{"d_model": 384, "n_head": 6, "head_dim": 32, "extras": ["capped logits"], "init": "normal", "lr_mult_down": 2.0, "warmup_steps": 0, "seq_len": 1024, "train_tokens": 787400000}
Each number is 128 + 24 x the weight over its row's rms, rounded and kept within 0 to 255. Layers, rows and columns count from 0. Numbers have three digits each. The size before them is the row's rms in percent of the matrix's.

# layer 2 MLP up, 1536x384, rms 0.218, rows 1021-1093, columns 192-287
106:078128155106172125132082112126132123177141129125118179111134152119138125150127061116146137164109131108175123106131100123144121123118104130155182142152108117109155102127082139060118143162132157115084095126132111139148138146132109132105133123155144101134088077120126122092100114164099141149
097:152118123124148134127114122141140145115121116157093164097092095132131124135139130161099153095133111112163139121117087160109122188135129088135142101112139139132079138153137122116151156150084103139138141134158089142130162103125151168124151144139154122105167116093089135161115110110102143110
107:169111112126129131100152148135124130148129071150153157105140165117084099171151116116148112124131119104114122159118130083138137142133174142142076130173068132101154136151153133148154147166145191142133143132084102088116135158098116093126117115135136110134115180153115159073125123103142094143
105:088104130126107061143126124181133138106103156143152151138118112087203128126089140119132098128174152138150099138108145162131150111130147127103130138116138158136110104126123145107144118143145121145062169109139181113109205099141121135134159143118103122123140134129134104119094096141134161124
108:093135089115142135121118127092169114130156158120150131121117117135119162134123130104139162104160105123150146173095126118130136116173131170134183099115129137111105108123116187097134139115147102089135111138129143112127130141137107152168116133115129133132112108114132133079143093124136112152
082:167109129172091121120102115142106096111131126096127179142134138119142130153079108145152123147149150127102151111095115119123154173134130072136142124136134132112122161128155108135142151133094136120170117124157125142155154135149131075093126149143100136080152117104146137164124103146099176185
104:133122128166138101119123138081160102104147127098151171152136103135141106099139090159129124113086133120098107122143166127137124151108128175115179164143095124113191119137132146118148126127142164136131109119113138147146153152164133156136098140112121128114112153122137108137092110121163111125
089:107067158143117112111117102116132134112134117116155139106169105125142116113149100147112132137125097101097082117124136140095144128137142133166114118168115175106101150132114148170104119126121134167088123116125115107123090122143155107140124127069141090121120159103136099178110092111092129124
084:159091135136091087137146126143104098101154156132148109150067113112124120113145118155143084109166094142093170094153088134115159139158173134119121170163146160206144119151107174135120109112138131141108069131166102147117139141140128092102096095123151139083121151132159100125144105155144131134
091:099046109103134079134129152131136122135119189134121135118129113147142130171146152103099131154111122125153085122107088132162111120144151100149121108161154130204152070130071156107173136127103128136141113133132150118139109108116127130108139094096106082135110132100128147145119122112071112101
099:113152107121122130123117141128198131127098096128132111151153097136090145114137107126118088133162120139101099138162097113103161075111128079118095179129117144099135100138128139121123128125145112162114126124145088144093123125099152161179093121140121114137108120108134121129108140076129109139
101:157086106128154138184129112130141106132122154121171146131107111120080138092156128131146098118161132094142112119127128106144149102139135102118124090163110182160112109109092106141108138171090118066178119121112111138098130124098132141111103120106140139113125165127130166143123135152136080125
099:106149123165134131136110114118140117150140177141110128105083130124142166124110111124110116080116091078125102117127149119140149107136126146158090160163096114135129133108142131137114139152153118107140130100131127119089092144131125131137132109130135131108163134118146124103119149125121105114
100:115122109130071144136122119134151157143072150145094120154142136138146164102070137114108142126136155114103125137109130150104151172136135168130157088159110148146137140139139113133135089128136091121151135123139168162089162135124118178161136129112150136152138124146088117096138098095128123116
095:089148148129068096106112094136201126130119116124178128114124145135154174092124080138148154140174107139129118142115090083146126156134149119113116151113140152120097138129132153151102154164138140117131094111113136130150156099117148084133111101126092127150150129088151142130100134115106123150
114:128112099100131123094118081124130124157115153178178153124098133155121116110106117095127142110131099159058081129138134082138117087121106123114127159126137136141107107124110153123116122123117158139147166148171084127077115155109111135102100105163115087154147138106118129114085148159124129114
113:143132149114124105118157192149117109126087117117155134134125108146091148113145116128122103116102144100137122150152097133163119183149147089148120077132133154108105122119140166094129120081146125150102108126123159120165108109136131099139122149164185109093108124093144140105106125109100105149
093:153105151119143135101121116112142141093138144094143156132151101074112118105105125087106148103131107127148112115145157118142116135171143153120160140102146157131152154139151172122150108117080104095122126128143101077124151146088107128128175116116130121140109097143127107107167098133117071120
105:147096093144121115081055124116123122140107130085114094081124128191127151125148117131139166177139112104167137121124129107136129129097121114141160128149169108117134117108116146088127128161090129121143133137104124084170112109135123118142195131136109121135146146166114114109179174099117143095
111:125120125105144090143039127105128117127140106151123150180134149186106115082131113131142137124135125136096141106152126126130146130127145143143092105167148089169120122131099156169084144210136142132143153148133142108104131115122115109131174103103157156159148106124100113130113135117181124161
098:149120092126156128169173102111126117134120089160119136158128147101101105102137137141133139114126147110124150153149130119136152155166115103123121066119102136125154089124133098113157113125103134091168152125171124185123132185134109194146129119147116098133162111136139143118158133088102095132
091:127128114118139070092105134139115114120107098136172131209139126110161132138092124128126126114143137107112114143104151131115100118120127120128107107095144119131106130121117146162137167143107157105098106128115045136124147137121142121083155124129124143116120112106113092116131145145128120112
114:066132145143127100136112150067140135092097106159125139104113109144087124138108106156108099092108142118093097100153160144117114102112099147167122075188110149206130135142153124141146235113127162108123138116134127117148126144135126122127102140115112147115118121134107130093145115144108053109
090:134098175107133104120140122128121152119175148146141132108118122151110116126151120154142140137095118130130155109124125135086080092088148099144108132090141146108146102112127075133134141106133140112167128139131089124106111127097126137131107197085145132155167139104128146127132112094125142137
089:102159112114081146146103164158099168125126144193148121164143134155136155141203112096130123138143135095079090110102116131111095111125141135128147070150124126126152120135165095118090116099133119122130122130114139124122105134115145168136142134119159152088167117149141164117123143124117101132
112:112127117103119104158132101144134149168095127147113118127150135121173152142121160114114147074128158136137108189134155134116119119223172153173130145136164144168094172108149127111122092105124151150103142153113138149158106144140140121120144148114120161116199143118159163146083140129107102116
115:101126077170177116121109198128115109093165133101098108180144127091114120135121123117136140143166138142157073075121133103127152096174137158110138143170141143119140108123114122109147157097112153125116098114160080131120121154091126114106163108085120128137124104116129111128167155087107153090
093:121145124096137156092087135151098129120151139130112127133101135130141122147141084163175115124110147131132143110112163141151158154102121096132148125168159139119162112175123132118156135123158156102161074117140169102105141105145115119112104113103127115134133141108099137150106157099139108106
097:159096124133173114119111128105147138106060114181122113127116098120090156124105101141136103086092129092128041151135145086142109112164104139126177142118118145125118122132150138101090170114119133139094152132098043105125120145118099122097110107128150166124084115129118179095104135133155100110
101:133111146116109137127129106132111119138112119169116148133120151114147161129121121141113135143121137110079092121138142147123133112115148134199113092147194107136135111146118116128147117114092143149105118108118119133137122131138065095220117202102157125113149153135135097127113106125127136132
091:113127105158131106154094143148078110143115160137137146136163133135082129143127126132105138098107138119160106145169105162115154137151135121140166151207109148130101153090145130118125096107117129114101173119131150089089148121124138128161138122145156158150118104106125132119148127142125119136
092:071096157186152153109117145102088181101111148115113115160155112103167091133105129103139141105127122128081109115141093129112137135117101147175124148125126146101102144156108113128098133153154127102063116151137153166154129147107157150117129090128110154144153134120196125114088148124116116141
095:105079139096164093149137127129122125131166101108140106123113136118114113117159127130132122065099173160117148136166129170069091098152136124129114143148138146140173151106154162141158116109164181119151104129170139133118158091122165144147131150139109116152142107128174101146116070140137125141
084:130105128115153116190098201153049139139129123128123166168117157117122083120126138102113119063136149118127124104088133098137113146171124101100112114116129116124151111125056143126123132159121112100170129112119124119136159123122149101143151116112156081107099058133126135100142124161119110099
118:110163163100165102116140150148138116124079147105148121130140155121101157169151098118156119155158153126116099103137133114155122110126145133164126136118101127091123130147118117127153105109147115124147123141131163116085138110185114102099086119191123129122153133137103127151050102131064136143
097:128120098124162087133140108138176115153124157140147138155101127146098161163110098151132106139136108136133093100084094129128093138121128143138135109090146102131126145127091114144113119140180150104128165160122145139137125132116103131163112187131125126136157138126120139150109113139123132136
104:137135062113159081087090092148125129152108153132111143124123152133114090131121089119101132111146111127123101131105120089092130121117175148123156090140107078142099180091121146105148117154131130159145111100136121102156180079172117148130119141156118152122118139178119130076116130126131102121
090:104129083087138131146130145146143119118120149145141141152118177081095098131108137128122126145147140132127124139105160139136093113158105099140133134129100154128164145175123160154103166137163115101154082091123119057112156108080141138139129157134126140111084103148113135155175117186133150130
083:109147140122109139142128110131121113075141151139141131107153135069106102078126168161140150122139116078131121118143108122117115147110167177132141178131107123140153118163056135141145130081132134111136122109125112131085110156146120150116129154118135156085137095116088099130131151093060130145
113:144167122151178125133134154105121106125183108087125114154121155162113123041090135149109109150098116138103120157122134079113134120135146157099127024140110131156156113121145122058153148126129144099098152116082098125081105125113105138105074079124114158144123129191116132157071113128153087102
099:116129126119133126098162166156120108092110158188113115095125150117109121107121120079136097134106095149120128175134097160124102142123123124112131102140126141166086134143135125073113126081121137109139128098106107130118129141151107139168151118124103133155116148094108092130135109145134127172
107:171161113131160089109087189139105163166139101142099113132140142123090074130117136136141156043141113145144151123173174133151115100132160123184110099117111151114164126103112118098112125155133140148149182122157129095080080073107145128154122119100149162118136120121126120162129106131121155090
081:125114104121140135115139124140154152132134125116101143106149104102091182122167104130070167128169118084130122148116156169099153126109115109132123111143127140130134129147141154099126147114131100137113161119101113146122137126142135140139137115155127175062141095080107095092161121123158125169
103:135130066124168127115161122078146149154140155128129151136141126140152166080083136116098141116118125107126152146139153134178167170130173121152103163139119115090099158135122088104110143112122092133102134110131118116168142085146173178154115109144127105114120141125140140118139138113116145128
104:123088141091121131124143107140125134104140150154094105127145130141120116101142118100200096145131105130118125137117171094100093148134125134145095126081092152157154080111175118142166145125135117114174133129122116104164121155160112173107124112122111149126152132119126129123112146121135176115
092:127138148132110116114111105080140141152131134096099153126151145118087141114094147107102114134112129102132117127141120160113115135111161076122122099136137065117155145144112132132155139112125153139109155118156083158115115126120120108125141116103137113134109144080121133134114103107124138183
098:151116156140109146138127116175160152129127110154127143121167136118142131107058117126136192139148148154127140148101136142121132122138141099110116131128131138149094162137024158100147142118122148175131171153136138151129119121146078109132137106149129126132153113137100133132158172101124108122
094:140118093126123095149089136154105114148108179190131105088143091098138169123115099144120136092135159134114109125149071111180171119163129134117125115176129161111125127127114067118094088106123147152118113118102110143154140163061127086130119138135129128113126141134113094128133136154151110089
100:100084108130185151106150166121165071129109101163149132132118109113109164150107130138122128134119100123120117125084081125138111134142132112131102143156135164090123127084112179107126104172170142122120140082121118206102102103090119123124144110094101106106132129152141096134141144159170139110
122:161114078126125108122141144167148132142127136125139128117139135102133104130124161120119148112142136155083099100119162125098116171114094132158137077157135072122131159118138143119103129126176151137114120081075136137087154101124136153156155134187117117112132131157106080137063130136138136120
097:133125131098126119209126142120132141139158132135116145095090075125137122146115144156105127127154127145124074118164130168130135148155153146152087132111142132098144139119089142098150128114119149156151105120073121143165124150117165116125168163123122119134130043188126160143116084106164117130
113:115157126119144146139121181149093141153114092161146132172115108118134101160153119112105107154104146113120127140144150163144083137119184171149135109113134156145132131149145141082120116140121138166121119150146085104157108122132118143137141107132160148124118097139157148112143162151122113120
085:196090150111096129170130102143075141147141156147163114103088170133133146117149117150167127167145160092119119108123112105148056175119143105116110143144135107136117120128128097131118144122124130130186081135132120113117113116136111118087155087116127191116165117136155115077134113124111118159
117:125173147148134140125135129183140135119148125129127101168136111107070115128103145121137146127127140140134180138168109169129130102161112129104113116134136118096100152059090098106150170203153114134103115103123087121144097101149174144114110099090107101145126112134112146147051126135137119106
105:125083129164157085132145172106145122127123112166118127155126118132153161143125144127117163081153109127113155130093115147133154180113211148099114095092128095108114119134164110091108135136159132134112110112108111132104124076087172126156104129155114165102117120135158108156077132130102109149
081:060093142146104123155092152074121111088164116182125145158143137133122125123115092119133111106108127108147125134143112158124092135165114142116123134137134159118094109131111107115104105126151087119151108154099126146086167165120108156082126086150120125162168157180146089073111144122133137106
101:155132099118124138131161129133170134128146131136123110113151145116118116102118143154158166124118128143139113110073110149151113131146100161137181134159083127115126099085130133085113141115130113148084168170163078107130146164163146126136188255131100110112119135119123136141127162138145102113
114:092181115093105131116161141085122092109079130126150145098127150142109132112132064122134112121117119145113080144100123141127079106119148127109151147171120100127111121116130156093105142199118120099109068153168116140154120105141139138178106136116088161148115125124145115083154145094157105109
121:100103111117149088113137145150142131139126155116122097135115137143106126162147144120119174139138135101113126091116151115128116142096139133090120131139149089138109126162134167108127133161141127132099136125110147130127097131093142117102149155181092162093109114138114162126155099143136139148
108:105143085122125117109136145143129167078123107197155118109116101205115102145166154101123146112098130171154108148138083088153128100116125117149141124098119135121114127100100151108143116119126119148144093117128130082124109122103150162102140103137127118151158099156139147126157128134094136155
094:104111119097145121100119139116141113121151147133162126091096108150124129131170130157140183108161120107144114133154093133176135133097133083135105151165119120149119132100107123114135140107125131109130114100128104101098117138089110182117102118119126107150083061122171149171148111144112123151
098:125154121143139124115144121113134120114113187122089155129141119178143128123077096131119122119153095122116121121138085137122132162104119164150167119112116160122113169138089125107094122115156153129085118157136118084141123139139110116137152135155090138148163160098139159178117107110092159150
109:122152095114143140124138108170126152133132137164133126145125145108119110074134141130084151094108143123147139085150114133116119114103112145169165131145123161088115072124121139111121143131156122130150139122096139144111155126109109106127118110146114090111131150163138131121115127097093139077
099:142105133095174122112130133148132116097096171140161123114151152163140097109168115147148102041138134120169142121134143147134073103111128153164159122123168131118137113131144168099102125156146146133147090160168159122085127129143153140131157134140137105148088153150122134163117095096144101157
107:119144106114112136105101150068114112133128125163131101136091149144119105136145163148131127172124129122144143137114122158116127165139127145120121129127092101141146130124158167152118130149138154158126102095108129159137099081136132123109105159130130137142147162147109124126074138126148141131
086:082104134154139138097113179108128143109115153129149094107142164132128141138143133092101149114166125127119136117135107140138141129165130144097101122156129115149134140151100122057116105097135136133110072134146110111133127148155169114101098136155147137089127085178113137183129126120148177121
102:120118151139095075161143157160109104131164132136109134150114141154090182079176120097097121101156107130112152133168129125140106128114117122153101125104099118109183135082173128117118101150133160167118133072083119138151161062135103137099113121104155145147115106168131136146091141148095120099
101:142153191088133137108104100143152134114152105087144151129131147138121145102141095155104123155132099129102129132172126158137115110151119148123074139102107161093094114109112103077155119135112103106145113135131141100134119175133212127142213175186084123128134121162128135119083099105140127135
088:087148136124121146101137150092164099113103125140106108156088122113128148147117153133122124128132145137110130160123136120102133135109109121130097165111113114126126143158134152154111156138124154144118102158150114157088147099150138136102154120161142130153154152146092126068131081144137135101
126:100115126142143118120126117146109149090142133151135123141121143112085148061135111106139162137131115137108127126147120119148120131119130161079106078147079118085133133120132114105145147199145129126122114116090148136152134105142121176138122122155111156139141128123132114150084121109103186145
086:119165117115094146146094130106123165128130117100147142115088090147105100142168134096165137126121125097091119088142131158072123139124112143137139147157068100147160100150139152156116088148120177149108149105117136144148135148108136116135151117139118160148128124169134167160147148144176098157
112:145133133181096128098147159156151110126128099151134131125114133176103097153119076163124142141174128127118127122150110139123174143138146166137154120074165134087155146161142110105122137110092134165123105141119095094125152103108142126169126126159145096124114151131149105123182130090125104099
096:123137138131097134099129087140119106104163098120125134160156094180122110146141128127102099143095133132123141145114190089073096160106109130118149139138119148122146161122125153120128127116121128151132112106126146097141130126110168141167131101132177141129107126166099140158137098122164131124
# layer 2 MLP down (transposed), 1536x384, rms 0.214, rows 1021-1092, columns 192-287
107:107147162144128141122116104094148140082069124138142064119146109102105137101105127124138111087144122129123122103132141102145091138101095161101065153121110154170147149131156104131149157126117116107100117133090163144104107072149126131103132130124161103126116148124114114080119082125119135137
098:160125123104156136089198143110090116097161082113159145097117107125109098123148107148100085134118098128092144064137134166108125147152124135140128141127094156130157153115134084156115099160119109120102132132134149129092139147134136140137124130140139113088139119111099124123122122099148137196
107:102163144122118111108117109110180150112115102118111164184127097136144138106151091148108110126134165135159126094113134154094132108134106133153129095135126145164139118128050097081118140137155106089095100140107110093117124129138155129126119154152135152101147159105146136139097152144122153078
105:147154148117139134124096159090116107133088105121123102104146090132139127138155151139134129128141122155135091118097092077138149116125152117122143111113080134189080127128165083090155122131123120140099118139162159118108125140140151111106072156112129113169137130132107139131116144135131134098
109:100142112123163125078111124063133089103170140105109115137087106132100103165075152092120089109116104127108142131103112113134120141129152143164109126164143102130133133111143098128152089142145099136119130095128093109102087119164140120125153155127134156141116119068122164090157092138139155105
079:150099116135169123135118146129139124129098134131108116111124167139151088081143118110131169170109174130128114191135133094163139124158115129099113125111152154167179130120150162141148117135143088156106116108106164143114149146090098141186102119183110167173114143123100115081131128128131150133
101:079124131115150150121108111151142142126136105128171121112109130117126228178175142133155156135157119103124122091159136126133099153126124120133086135122143083157123125176091119160166135092163111140148123114128117072160144166106102149139146138084133150177137114129121171138135134082101123132
097:116121126148143119107115118128136126100156114128118128125152099121143143120136087117160166123145104134116130110141134136125150149111105130127103133108137180147137096147139086156138116112126105150095133176124148125102142114122126095114116173153104143139184121132100097148123108117150065114
091:146110118103145139156129135086132104131116085131165121113105132092154118120153153154098137178172123112124125133116137122095175140119145124130111143146146157128141113083140136098165116163125114181111128075120140114144131150116136112113124142143125106118108120096104165111109136121135103139
094:188124126140159136109120127136105142132166108169123148097144139142121104086150089166125089134099118143099099087129197169108144114110085124105132119126134116133128125114164127109104105113124133083099099097132141122144115117149114109129129160158100131121117172138145132147161133150099146124
096:137163112119106157137118116150131131149102128132150115101153107110105154144044162099171103144180128121100147121170152114093122099136101093139147135146137094159079124142149142068145155137135150162130106121142139134156121130142107100123103124130151116179143126136120113114165156112151179116
094:099109121129135142138108121144113127181089145068136140127141150062108112102154155127104166169129137113064142101138132108120140109133114147158110135158132096144152112118165130120118112157111072133117099134176116122146145133108083161141156093150129127153102140147081108119139154090146080128
094:109125117124115162135134128105116117124101126136122102177168115136139107133121123130096113153161125142156117122121121134148140112105099125159112153085139147135140129111120102148143128173110089160146093115173157116120135155171114106115126154130105090146120104107131147138136135166107141119
103:128156117107146088083136126122114115122151094145132099118103083167127100129167119154084134121129128129157156166118090123111101113152169110114126130199138163123134146117135115103121124125138138117162104107119132144109141149142127125154109092124160153178142110114173165095154152090104151107
101:094153143122134114146169132124121130169133112123132102125129125126135092125165118112128115140109129133090121112079121107126151148148105137116115156145113108121168209095137142136165123127086143120142100107106143144123107114164095121116123134105146149187168165175081119110133115115139147142
112:144114125132124130124194194150110110131119118112148130107128171126182109119146115166134136162122118158141075107161108124118152094129102135115111154101107099115129104104130139126134130094109115155133103142159127104096104151130121109174152137117092131141142144082085157173128159089115134109
111:115144147139155131150087165109156173138112131122144111092122114112092122103130118142158109123122130078201101119105116125126130157094177141135127105122089120130115127103066174099158102180135126120149101125106106132141124153126082145153094158124174129137110112126158141110122132128174146144
098:154083135121133173143101120114146099144148111089102110151101134111144133102141141150125123122144112124138134125101139164154117115150095123162094135110161066098146156151140059095126178101135112159131139133143142116132135145115113089070136169095145145073113151124122130135169131117151172127
107:141119131126135103124131159078108108130104121138104126161126126144151099146162113091129137154108148115141147140155099165098144109131126143098147107136128150126113171093133139100100141162136141166128125094148105196091115170086155127119103138088161147107160096105113126108148109146117135115
111:119142160125110127077124152129164118109110138124141115116108133129098103171110139138115162158149136114123107115166142156101147097156147145085095119131163108154114125115064133118108124140146135134133092094095103143146098132129126123147096176169089173121154122079138177125154128178166139110
106:154162140105133123125090106139168134102136119120087181111116102139166140093112109148116158126126158084081138135146135146117152121138103140107094123089128088152124096148121142105123174161080152119141106185102112143144118104108143152125176104133123143181145114110102143145122115120133123087
091:102107118113074143149160125120086114120167135107108127111107106074113148114124164134184139138127070106143126076091079083144103181120136168161115107107165128111127107142152124151126117117142125144151121153121164137177124153117121102117077155113163155145133125165149129152116149125177132105
113:122143096129118132149130154147108118112130105114136148113166115138155091104112160067130139125130199113129138064103110067130135120108138127143093104116154133123144126128122076144131128100164126110135112111131149076097132116158147102112134109094119112077142137140131121175115111078128092160
104:145140111128183156130139182100178142079118130088115077094134149108115124096168136104138104139127156121134163124139159109095110099151100133134149136110138156132158133135117110145150164076116100169115110100117165161110132108112136136135146124116116141142142132093111080197164133102157127145
090:147159147136115147120127184060099135129130116087165117128124140177123124185142094132129145118132146125135110148143123131106126126158084130159158093129115074134103125122174114130141153129083140095152133150155154122119115113122114124143071157144091173139114147105131116132106169150169116117
114:083141096115133127108156130126155079128136138127146121111121146132101153131161158120143133171167128119138136085110171138123176101129124142167111112067123163109107140110138115112155100115112141102121127116136152123113147144136114144106159114113123101097158105107144160155161087121120129163
111:122093130138125148117148095145126135159175148119149152147119138122156150107132140145068162114151096103116144109133151150149135135138132135131145086119148148166090138157106121117154121140148120125121137151130106141077152142150178145112129092112103145199111135132141140074121138138144142113
097:153158149101131130103146104094151188106139136110147107122094109141131132163117115181151137111133111170103160159121128128171103123112114146130126124118108137111152138146111129139135089105128113084151117092119123172107144141165175155131095165144157133168095127134105169141134110107145137147
099:128131140113124127152114139123121124110102122137182119171099138087115163120145118118133119133117110093121156116115118132102143143099110137118171132184139120113143135127151138189146121159131128132117088168120135143138141158142093127116136164108101105109165135172106096148113114095154116132
105:123165114112168118124087128101163127167089114118148144100112117147122151120146121111157135121151099170102144110109145105088113140106123126117113112139160136126141150116123116119103153147076168170117094141142144116131131150182136090119114116145146090160128128142104117119127135116121087151
085:120120122147097106122138146162141125150146124127137114108132164130123103177156148136093146175135132094119124142116127132124117127125117087141103140135167122167152095075140156162155149150144167160126123078122113118177103125100133128136172123139140096128097097137162141103130059084127175139
100:116143137139184112145139149124179140131107125131079146130156147150142062112151107162100129103136151088134095126133135131101101174123171143127183132137148078138130122155138113105132089166128127128086142150158138130132128137132092137132104172119112104138118130097137037119157146154140113128
095:158136123145137136125143104144105109150131136132198153120180128162085164114145121136107155107150153149123121156072154163143129115142131120125142138139090172140111118136116125141103101134145120151134121124117150123114179120119159095160119173123081098101118149092158137114124170176120178120
071:146109117126141141129147094112116100160133134143161128077155107140125133126135142109129136161108135164145109119113103173147123110099117093110076138133147156128118093133132129139134163131102108137122109100116158142118071077133120127138161110120147144165156103106158115087122103142120154132
117:130104138146113132121089103110082118108184136082144169099143049137135159141137122124147127135105075088132128089138083153140128126122166106128108133126154136141134122101149159147178120126126168135134111125146067132085086127131133134159123094128124167119113133117132111154125125101095066132
104:150100117139137155119094154115105144113148127146097133069101181116155099147146113166168086134154141127144089135098095132150090153134164128137073129105144143112093098121150133133141129114124112121127175131129106159131145116093147146136142128154138093125099120126137125109148113145159119124
109:109125126086139145129148183101164102144157181133119124128136114124094137138129136126120111127178123112092140151131111154158117116110124103067136138100112125153078121134135127132111120143122127105142168139106144104136131152129137160094103117108128124132157119102136100109144145158166127111
089:160149110176127142117120114108142124174146121161142149147109128147200144097164099140096100145145134158131086128096112175141165142099109083116135133130133094144132166157147135110186134132126140110125144114125135178159103135137087155115124137157103148133112160119113173113151117121075113132
087:144139134142133181159108113181138133124110100128138120156111102172126082148104099097153145109152150137116127097135134159126124125125106077180145101140130170138148120099107102109098095178145138096117094154152134107141140108090143081116169129131160120101102144112141116124156150142134089111
108:151130131097110111128148116092135106160135139086109160115155120144148116117147138179138121092117124138130097092098112140161096135134156127093097105142125114094166117099142142123115111130155141102160134118157099165150149128173174084138192074117148111130129144091128150134199120098123125132
100:132100130136106101081135120128151096152148130148136123120143131135141113138110151116127088143128155123093138087112127092145135125169155158118074105145138129157111134142158160111145088179179088095142161124100106133149141134113133136127135125125119150154144119148168155143138145128106127112
107:140133158152158142118151107170124120166114113129081142139134136156083142135155127060099102160126128108116134108136108139143116112054119113170148118140153125103167144134092131139153147152146108125075138124133143157120117130133138135151078151123120162162127134124122126127149111121124156132
078:135180085150118077113124130144113093116126118124138137119162102159172083155118125136151126132106137139147117120099121141137153123206143142166156116176128151079085118130094104143129127085130125115091115163164122120126142137133153131112136138106111108156124125159185148135113129140105097117
099:130069157160163145120144096135088134167114122103143092135122097124118158129147112146144096101112151088117072171129166092124106109121138111085087128127143141123109106137139102146097130127138113127156119050151129155155151111103106116117133093092165093080143137162150121135135131145142095110
107:154102190121110103129143114183157146115090156082151120138095127113117077134152135153113132109141110192170119165098135106125155106140128179136123179068139129145152121106116066123071115126116143121107127126136184125142096118157124080100129105111135131132120130117154115098128103137148106149
097:155154117148123130122146155146129140112136123119133085122107107106154139157136122166123104128140093157119127117111097145131114107103080120142121162103114159119118140122154161166129150145138105149118125122145164137110118135160156103111160101123137128126136112135137150142140133140127162104
103:156130121115121095114134124119147082121134160164107164111151169136124151117110142139113118127145173102156140154092165170130157157137137118163122102137143127144107176113145135116109119119101142150100140167120124144137101172106124138135146135131137150147099083146122110103155133136099131142
087:199139114117105142132148111101116127115144137145150168111083071099085168088125187067114134135166120105107142133141150161150112117091138152143113123147107134129146126091111184134158106120128128127131138128132180129146151130160110107122165083127126135130079159150119127151152102136102150107
099:140141152133111162144129120171072123162103129114134111098107089144094182074103177104122136089126098138088135064100134159136116126148147162166131186151168082098158099129122096137141106124103140128103103147139132100117118119119110149073128105134148077145104127128098169139177123124139137167
115:106128112154137135086130135149143114163173114134130118157096135110136116154138065163121128118098115125144126122130131132133142122095158115137149138148115144161146117185127100142168133122099083106139171137111172120091142076126108120134168138144121183105171098113122152124133119147122132085
086:162164097141108159159117147091110086116117103122116117140082130149146102144148126124155083104143142085148136163135137116127120134127105102133153100131131117147116093106146104158137130157169079131155104102121128138130097118093105129102071119085105130172123104111177122113121130146133110126
104:127109102081158113141155100105101147110160101118162155137129117121144106147128140140160139128111108113165108149122142119128165124095127153134090058072102119130131129110109173130085165064163101095142120095144147134139110152107144116133098162098139125162093094133152122118102113103116173131
079:159168107157149136079111105116125153119138126163160134115132117122154127117150094098126142141156121109138121129144117094094124153117121133118164158133146105109119115120141109150126131168106153177111143123141118136093115138113147129127142103128115117164142124131127100134171084118098101115
111:101128117115117132154134119098107122139127122110151093071160141062112166156120103124149164153138108111111122122093148105097100134150103089177163119169120136164101178152130102165131152143175141138138131103130118157149119133104130133090101132115106123180179080121119110158109103118156086105
103:112172125111141103092134095111094086140111117110132121090121120152163158107091119126127111101143115120203124124122138184147133136159122116120113134111124138145107154098090127122120120129138145135138125104162133110139127144146101158116142127115108113145154108131125135101100144106150161144
081:119117107136139153150147139160151124108144144101131104135147143106122082121140170135146161132066107172129118161151120133116121146145117121131146129143095139119159113120116100123142093164113101151126137154117105118140140092117090127153102119120156115129107116139110137137167146101087110146
103:126147126140122108123187142117139126145099131096109151109129152139141112096118107145142108092115127095128136128132121148167170139154093112133103125130123162108123121129133159114158157139117112135130121173167130164105153112116115124129141116098131152104148143048149096090165145121113123128
109:130147127154129123078206127160100158078119086100105136139132146124147137117121071167124097141159123124136146133126091123153115148119134127112122126137156144112137148099153105177111149116146124101136174087125170092108107103149149121146081120143123156120126128130145132082109136133160155171
118:129102157132162178134141073102154119122093124126109105153171153123139168117202139129148143104166100140140146119164129145109140151162082134130111136124155133151121096104133097136106124098151099089129136156111135139159123125152080174146131129122153174124124148120159108093165148076108103126
107:100126157103104174112090143101115142106151130125151134103109137142099115136152148139105132121138130104121109097113128156125147095128106126123095144111156130126145152136142162167111111121125125130136113121115115114126159131144120053106172116122178139153171107133134108132141084102119134087
099:129120158128166146136137096142145132133142149088087126113146149142149104183102117120100099141136125135130110150136120131074115115144110122126129104124132146168119130149108088121131159131099119141124152095114122115102110101128116100105150134149196156121137095123127140127127127133118201122
096:145093150107127134172164122101128110127110106093115110174115127102136163122136108150105103120110127123107074123106100099104108158134106132184103126126134139122118137137169122155125117101090171109128128152161076152089132177156127137129175100117112160166142055126151133103138124113141163114
110:133090139103167160103118125143100143175145116119129112105175160080109132131145134106105127173133125101115100077149167166131117079145140153119073116119129114142139128103100152128135111098149145131111174141090120120087167141126076091192096109097154100175097094121108120145144121153143170145
095:123139132118141151124147127105106102130137118126138140131128143174118212106124135154138128131102085141086105145111104155158143103099135142153119115145122113146128122141183098099127097131174132116197113115084128142108122130102071115118170101128102158130141133111106149102115146110089138137
107:158093155116135138131106129140140143081088156134156139100145126112148144130110161126133141171148116122136095085137135129115134148117126127133165080166116118132121147135114146153100150153130131175188111135093147110107074125139129132122115119139135170117174089119090122151172139118113141152
086:120101144087120119093157139145115142093178133100111142125118162114138134124108089169117087133159096139180106143117116138148171094121105114141157130143101114085130089130101158159122159131120108100101136117110152106122118114132161146132115165127138129112109121127174162154134118131111110077
104:138135135129098133106141099134125126131100135099137142095163143124120107141102100185124138139110103101157106166143122159137122086128124122097142139110154064173101114129087145144153142126111168103106170161121166095150106135176113129167145090118128103098134150136141124077105115125107135100
098:146103102111120160120135159091126140120109154203125081123126128104106122133144142154093146112141138139139142135093113152152133125166121103150152164150125115107142112166083162128100128134166078145157100127146100137111155121111114154101130135137141176134116115129116131144153141122108123146
080:122128137182142092156116127135160145120177162146137113089153121166148114150123123137124126134117128119119124121167133142137089161117112141118151132084086109199140095081106080115124150109118058144101114141141121090097131117125099115084096115110095099130158122155108148154121156120089133149
122:143125136126165101116163135153099153098085123112142151121164120124195123167156107135136113115148115130129072137111110137086105121105125119113177098125123135126135116163118091154160121140128100144166112096158089138128114079142116144132118112106066102090173144117137162133122106159128115114
099:174101085084130079180162125170118097123152165112125098140111149124144112122097132146081134122169098132119133183120080131102103099106131103105112131131167106135099134143159126129132159135145146129177111129186088142141164108115132088119128167115134148119136101137107128144104101163138143101
110:146124121158100128098095113115144099134100127095131141136108098108130118151116116163129161159101101119098120087158128130122133114130122126099113159108073146160141097157112107132125144087159091103112095117134110098116131145143126113172100112113135143181131071112181178144092126126096157101